Weights of a small transformer language model: biases.
Each number is 128 + 32 x the weight over the matrix's rms, rounded and kept within 0 to 255. Layers, rows and columns count from 0.

# layer 2 MLP down (transposed), 640x160, rms 0.103, rows 322-331, columns 0-159
[[126  40 103 103 165 162 111 174  98 141 136 121 141 166 196  67 108 150 125 161 147 150 126 129 177  91 183 128 178 102 189 169 139 138 130  87 103  88 127  42 112 139 121 178 132 187 117  76  44  72 167  62 134 142 105 153  56 146  85 171  95 143 123 143 178 181 117 114 129  75 174 143 109 130 118  60 125 129 112 128 148  82 122 153  80  94 139 136 113 154 114 156 152 113 126 173 164 142 176  77 159 152  81 127  86 125 116 128 127 144 170 113 119 120 124 130 105 148 109  91 164 167 136 126 184 136 141 141 128  77  78 131 119 104 171  92 118 121 111 135  86 191  95  96 104 135 153 153 119 131 157 195 193  90  98 171 119 144 151 169]
 [112 153 147  92 172  86 130 159 142 173 125 195 138 127 194  88  99 110 120 101  93 101 143 117 145  92 131  92 138 123 137 149 162 108 150 116 137 116 136 121 147 114 129 177 119  74 110 127 153 142 136 142 126 139 178 115 141 175  95  93 155 115 129  88 195 132  87 170 151  89 119 117 155 115 131  77 124 209 154 127 152 140  84 114 195 151 136 160  75 171 187  81 126  63 127 114 168  65 160 101 159 148 117 189 157 120 104 136  63 148 101  71 145 152 152 114 149 126 136 180 136 139 104 112 162 111 154 149  76 111 124 155 176 114 124  91 109 186  79  67 193 124 133  70  88  81 138 103 121 112 119  99  87 140 126 131 140  53 147  92]
 [130 127 129 128 127 127 129 128 130 126 129 125 128 127 125 128 129 129 129 130 130 128 129 129 129 126 130 131 129 129 128 127 129 126 128 127 129 130 130 129 127 129 127 126 127 125 129 129 128 127 128 129 125 126 129 129 129 128 129 128 129 128 126 128 128 126 129 130 129 129 129 129 130 130 131 128 129 129 127 128 129 127 127 126 128 129 125 127 130 128 128 128 127 127 129 128 131 128 126 130 129 128 130 127 127 129 129 127 129 130 128 131 124 127 130 127 130 126 127 130 127 128 130 126 130 130 128 131 130 126 128 126 128 126 124 130 128 126 129 127 128 130 130 129 129 128 130 128 130 127 127 130 127 128 129 128 129 127 130 127]
 [126 127 129 126 125 128 126 130 131 128 127 127 128 128 126 129 129 128 129 125 128 126 129 128 126 126 129 127 128 126 127 127 126 125 128 125 128 128 129 127 127 127 128 128 129 125 129 128 126 126 128 128 129 126 127 127 126 125 128 127 128 130 128 129 127 128 128 127 127 126 127 124 129 130 126 125 128 130 127 126 130 127 130 126 126 130 128 126 127 128 125 129 127 129 128 127 125 128 126 128 131 127 126 126 129 130 127 126 127 126 128 127 125 127 127 127 128 125 129 130 128 126 129 127 130 128 128 127 126 128 129 125 127 125 128 128 129 126 125 126 128 131 127 124 130 129 127 127 127 127 129 129 128 125 127 129 127 128 128 128]
 [100 126  68  97 140 137  99  88 126 140  75  62 130 158 136 131 138 166 121 164 139 134 135 107 126 106 178 124 110 129 193 110 132  88 102 133 140 123 161 111  83 168 118 107 121 138  71 136 168 155  85 107 180 103 161 179 129 143  88 123  91 117 107 133 117 145  71 142  92 121 147 187 106 120 134 102 141  87 155  55 123 103 155 164 112 131 157 158 145 205 147  92 133  55 109 135 104 119 100 130 141 183 180 135  40  96 139 125 114 133  78 120 141 138 163 119 148 138 109 150 128 174 129 149 167 134 140 138 133 108 112 128 165 120 157 147 109 101 154 124 119 134 115 117 117 136 191 125 160 125 110 126 152 128 104 120 136 108 161 177]
 [ 99 149 180 124  80 123 202 150  88 140 116 144 158 120  91 133 165 201 125 161 189 115 113 158 148 127 131 117 186  96 167 102 138 165 114 130 139 134  69 198  78  74 163 136 117 154  81 100 116 135  98 126  98 101 139 111 110 162 125 148 115  91 113 139  78 135 139 102 152 140 170 117 125 144  96 112 155 113 141 126 165 135  74 117 135  38 134  41  87 160 134 161 141 124 193 108  82 162 131  78  90 163  96  70 169 178 146 142  72  64 133 164 153 141 108 118 170 108 110  87 109 161 134  85 111 163 103 151  97 158 159 129 135 110 153  96 163 140 114 129  68  87 132 129 139  51 129 173  98 137 185 172 128 147 107 149 186  97 103 144]
 [132 203 124 103 112 221 165 113 130 106 146  85 109 143 110 118 138  75 141 154  89 160 101 108 150 185 116 194 160  94 134 150  82 160 177  66 111 153 131 171 123  91  78 200 187 194 146 147 158 178  97 186 109 117 179 117 143 117 145 121 116  85 142  66 161 137 111  83  66 196  89  98  66 122  66 115 111 122 105 143  78 155 114 104 197 129 132  88 115 141 173 111  86 115 229 104 100 150 166  93 175 173  97 138 159  65 133  70  94 106 136 192 133  66 126 132 155  95 209  75 167  94 104  75 122 150 112 150 155  80 134 138 175 126 172  98 152 167 116 109 108 149 133 167 112 100 166 102 146  89  83  92 109  79  87 172 154  95  77 127]
 [130 148 150 196  99 137 107 183 194 137 113 116 164 114 100  65 141 140  94 143 163 132 188 126 124 118  67 171  99  83  83  53  61  98 140 131  82 126 189 153 224 143 147 127  75 166 143 230 109  90  89  96 143 158  93 180 104 132 109 121 159 142 105 106 121 137 161 200 168 134 169 164 142 102  91 103 154 109 111 121 143  80  92 132  95 110 140 141  85 101 124 100  81 127 144 107 125 107 170 138  58 180 102 154 171  82 109 106 140 190 102 149  64 140  74 137 104 123 129  92 148 126 144 165  88 160 108 136  97 148 129 126 173 120 159 129  68 137 133 106 154 153 150  29 103 127 180 145 134 172 132 164 108 125 171 166 132 205 155 119]
 [143  80 166 145 155 121  34 147 174 128  98 148 201 146 163 120 106 110 116 154 127 130  81 176 157  87 107 108 123 178  57 108 100 140 140 163  99  83  92 104 152 190  61  93 113  83 140 137 164  64 162 169 191 143  99 140 161 177 158 167 165  74  95 121 159 125 120  97  92 164 155  33 133 154 163 159 132 167 148 174 195 114 110 186 115  54 173 135 121 156 130 154 121  74  55 177 118 111 146 134 124  95  85 115 117 167 109 132  92 121 107 163 180 102 190 125 111 107 130 130 117 188 126 169 105  93 203 122 120 113 127 121  96 163 115 137 101  80 146 158  93 116  94 114 162 116 103 102 128 122 100 125 198 127  88 142 146 135 133 152]
 [132 142 142 138 146 120 162 106 122  43 137 166 124 122 157 156 146 120 135 134 142 185 112 113  72  65  74 158 136 146 104  95  99 119  94 172 116 133 119  83  60 164 174  74 111 110 173 137 134 147 149 127 198 132 120 106 157 144 103 115  61 147  85 142  82 144 151 180 146 156 145 150 138 135 175  74 127 187 121  99 160 129 196 138 166 150 126 151 158  59 121 149  71 160  85 162 191 169 143 129  75  73 172 146 139 108 139 104 109 151 150 127 149 112  80 157 115 106 111 216 169  96 101 161 122 113 112 100 110 141  59 147  78 143 122  85  98 120 123  98 116 128  90  79  74 162  94  78 102 186 174  96  86 227 190  75 157 104 214  86]]
# layer 2 MLP up, 640x160, rms 0.135, rows 323-332, columns 0-159
[[110  91 117 158 113  98  61 165  95 130 168  84 156 144 123 144 176 139 100 113  89 152 127 145  86 104 118 170  97 150  59 182 185 151 141 141 106 141 144  56  90 170  73  96 130 102 124 107 167 141 117 149 142 133 116 120  80 132 104 181 153 100 124 157 147 135 159 126 129 153  98 125  97 166 104 171 108  73 195 178 103  96 169 139 156 149 194  86 115  83 121 182 116 140 123  96 120 161 107 127 112 100 129 153 101 151 109 188 166 126 106 152 147 165 114  81 111 146  83 123 119 105  91  92 101  82 124  62 158 143 203 101  49  71 130 141  77 120 139 133 149 127  94 140 152 151  92 179 148 160 128 164 188 119  85 202 117 152 133 171]
 [125 134 130 128 130 120 130 124 132 121 124 130 123 142 137 123 123 127 134 128 117 134 128 126 122 122 130 131 131 129 122 135 129 126 124 139 130 128 127 131 134 114 127 124 121 132 124 125 130 132 133 128 139 133 128 132 126 127 134 139 130 117 127 130 120 117 124 131 129 117 127 123 133 122 132 128 123 134 131 137 126 124 125 126 128 130 135 136 122 128 124 132 130 126 137 119 122 140 123 122 130 121 137 126 123 118 133 129 129 128 125 132 128 127 121 131 122 135 126 124 127 126 131 129 131 129 132 125 138 139 121 115 133 128 135 115 127 131 133 122 141 135 123 122 126 134 123 130 127 117 131 124 114 119 127 127 128 130 129 132]
 [127 131 130 122 127 128 131 141 122 126 127 127 129 135 119 128 132 124 127 126 126 125 121 129 125 117 125 126 126 127 138 120 125 132 126 124 125 119 127 124 130 128 125 126 131 127 136 126 128 115 128 127 125 120 131 123 129 138 118 127 129 117 126 122 126 129 122 127 123 118 126 128 124 129 125 138 128 123 122 118 128 128 128 129 129 129 124 133 132 123 128 120 128 133 123 130 129 125 137 122 122 124 134 122 126 127 130 133 127 129 129 129 132 130 114 135 126 129 134 127 132 125 131 129 129 127 122 123 128 117 131 132 126 129 124 130 123 130 124 129 124 129 124 134 129 130 126 136 133 126 126 132 123 122 129 126 126 123 127 127]
 [148  89 113 201 119 156  55 174 125 103 126  78  87 125 113 213  81 152  91  97 184 190 134  98 114 121 111 148 108 102 116 132 162 115 185 168 100  99 147 132 116 103 116 119 163 126 131 163 120  63 117 114 122 163 133 148 134 106 182 185 118 141 138 142 129 134 163 171 176 165 108  90  76 148 134  98 121 171 138 125 137 127 141 169  89 143 141 111 104  83 145 181 147 131 117 124 124 108 124 126  95  61 143  76  67 149 115 118 136  96 189 154 100 147  56 153 138 148  79 108 146 133  62  81  85  99 172 138 128 187 124 121  82 104  95 147 114 162 175 185 134 143 176 137 174 137  58 145 162 120  91 120 121 100 164 151  92 145 119 104]
 [142 141 118 129 162 133 140 121 107 194  98  54 133 156 140 151 111  88 184 108 125  91 138 120  97 189 152 138 127 113 123 115 124 121 107 157 112 160 124  57 112 151 147 140 134 171 106 194  81 117 148 140  17 150 146  74 153  72 132 153 146  94 170  94  99 133 115 164 126 136  74 112 125 129 141 170 139 150 147 150 104 145 112 101 229 255 123 145 143 118 121 136 122  88  67 144 128  94 108 119 107 120  94 174 121  96 157 176 153 116 130 124 145 109 199 139 105 151 157 131 177 157 132 131 104 131 139 112 149  90 137 131 139  81 139 109 137  92  97 133 148 138 141 131 174 239 150 137 116  75  51 118 148 137  66  71 123  77 162 150]
 [169 104 128 134 142  77 157 100  54 190  83 133  97 183 103 145 126 133 157  75 188  88 109 120 136 115 182 109 163 161 113 148 176 146  28 197  83  79 175  91 129 115 208  75 120 132  61 112 147 103 134  96 105 106  84  98 184 128 179  86 125 113 153 120 150 139 140 122 206 124 116 113 161 117 185 167 166 125 161 120 130 154 130 141 150 206 107 160 176 181 137  99 164 119 120 122 155 158 112 116  95 114 111 152 109 169 172 186 141  99 114  92  90 137 150  99 145 194 128 190 157 161 146 112 197 107 112 108  61 140 148 144 109  72 115 130 126  69  84 160 177 153  86  98 123 155  98 110 125 104 116  99 148 125  86  84 129 166 124  91]
 [127 118  68 122 172 139 197 100 130 141  97 159 160  57 137 113  83 189 139 132 141  95 150  97 113 114 122 175 134 116 156 179  90 158  68 117  73  58 147  80 124 100 211 151 162 138 117 123 143 210 143 149 154  80 183  74 204 130 151  97  95  84 130 144 110 151 210  87 108  59 105 153  97  70 152 115  80  68 160 122  91 128 134 171 203 194  71 192 140 105  74 132 152 182 174 171  95 183 115  88  73 126  98 138 149 177 124  92 161 162 103 109  84 147 138 124  58 156 154 198  87 118 143  90 122  91 118 129  82 153 133 141 114 127 132 111 143 110 135 118  68  93 104 112 160 137 159 190 149 168 127 103 110 115 123 113 156  84 114 118]
 [106 104  77 146 149 196 132 119 110 147 145 120 111 157 163 106 165  37 119 151 164 172 175 134 137 142 111 160 171 164 205 144  55 155 118  56 143 142 113 199 116  95 127  86 148 181  34 162  94 160  63 142 158 119 192 172 129 140 163 101 127 115 173 154 162  89 164  86  95 102  67 130 163  68 126 101 129  95  94  96  99 160 144 149 125 150  67 194 122 109 110 119 132 102 174 161  86 165 125  87  95 133 101 115 169 163 131 124 145 118 119 121  45 140 104 167 161 141 176 112 170  60 177  89 153 184  82 115 116 149  95  74 105 154 134 108 101 125 117 108 117  85 174 125  50 115 160 132 173  97 127 106 111 135 134 103 124 131 183 148]
 [167 107 118 130  99 146  86 106  61 114 109 135 102 140 202 129 125 105 112 140 138 139  64 150 158 122 118 168  98 146 168 139 159  95 161 127  94 101 163 135  85  48 155 105  97  61 109 122 119 147 163 122 164 116 119 185 154 124 102 124  74  51  88 135 100 220 176 109 139 144 178  97 139 123 112 114 147 161  50 143 116 137 108 131  91 152 160 146  92 115 232 192 116 172  65 134 114  92  93 119 146 120 122  70  82 156 133 157 108 118 191 143 130 158 178  91 160 145 124 159 123  94  50  84 140  98 139 113 155 173 209 169 169  59 137 176 137 147 115 121 140 159 113 140 105  87   3 152  88 199 126 157 145 113 120 153  57 168 145 116]
 [206 116 100  85 140 155  70 135  96  88 122  99 225 111 107 141 153 102 129 152 118  94  60 126 133 165 160 119 115 130  85 130 135 138 207 129 173 154 106  17 105 135 106 188 191 149 109  74 108 139  40 109  79 140  52 132 173  60 141 166 149 136  98  83 123 118 131 197 119 113 125 130 200 128 169 151  77 185  69 161 147 110 187 207 179 228 105 151 172 141  93 104 218 101 145 165 119  89  62  90 128 116 125 129 153 102 150 207 190 173 162 198 181 172  44 202  97 182 120  83  75 154  96  81 125 118  67 122 116 115  87 122 158 110 203 102 147  79 159  68 122 117 240 109 210 191 144 180  89 133 111 140 166  91  94 207 131  20 100 131]]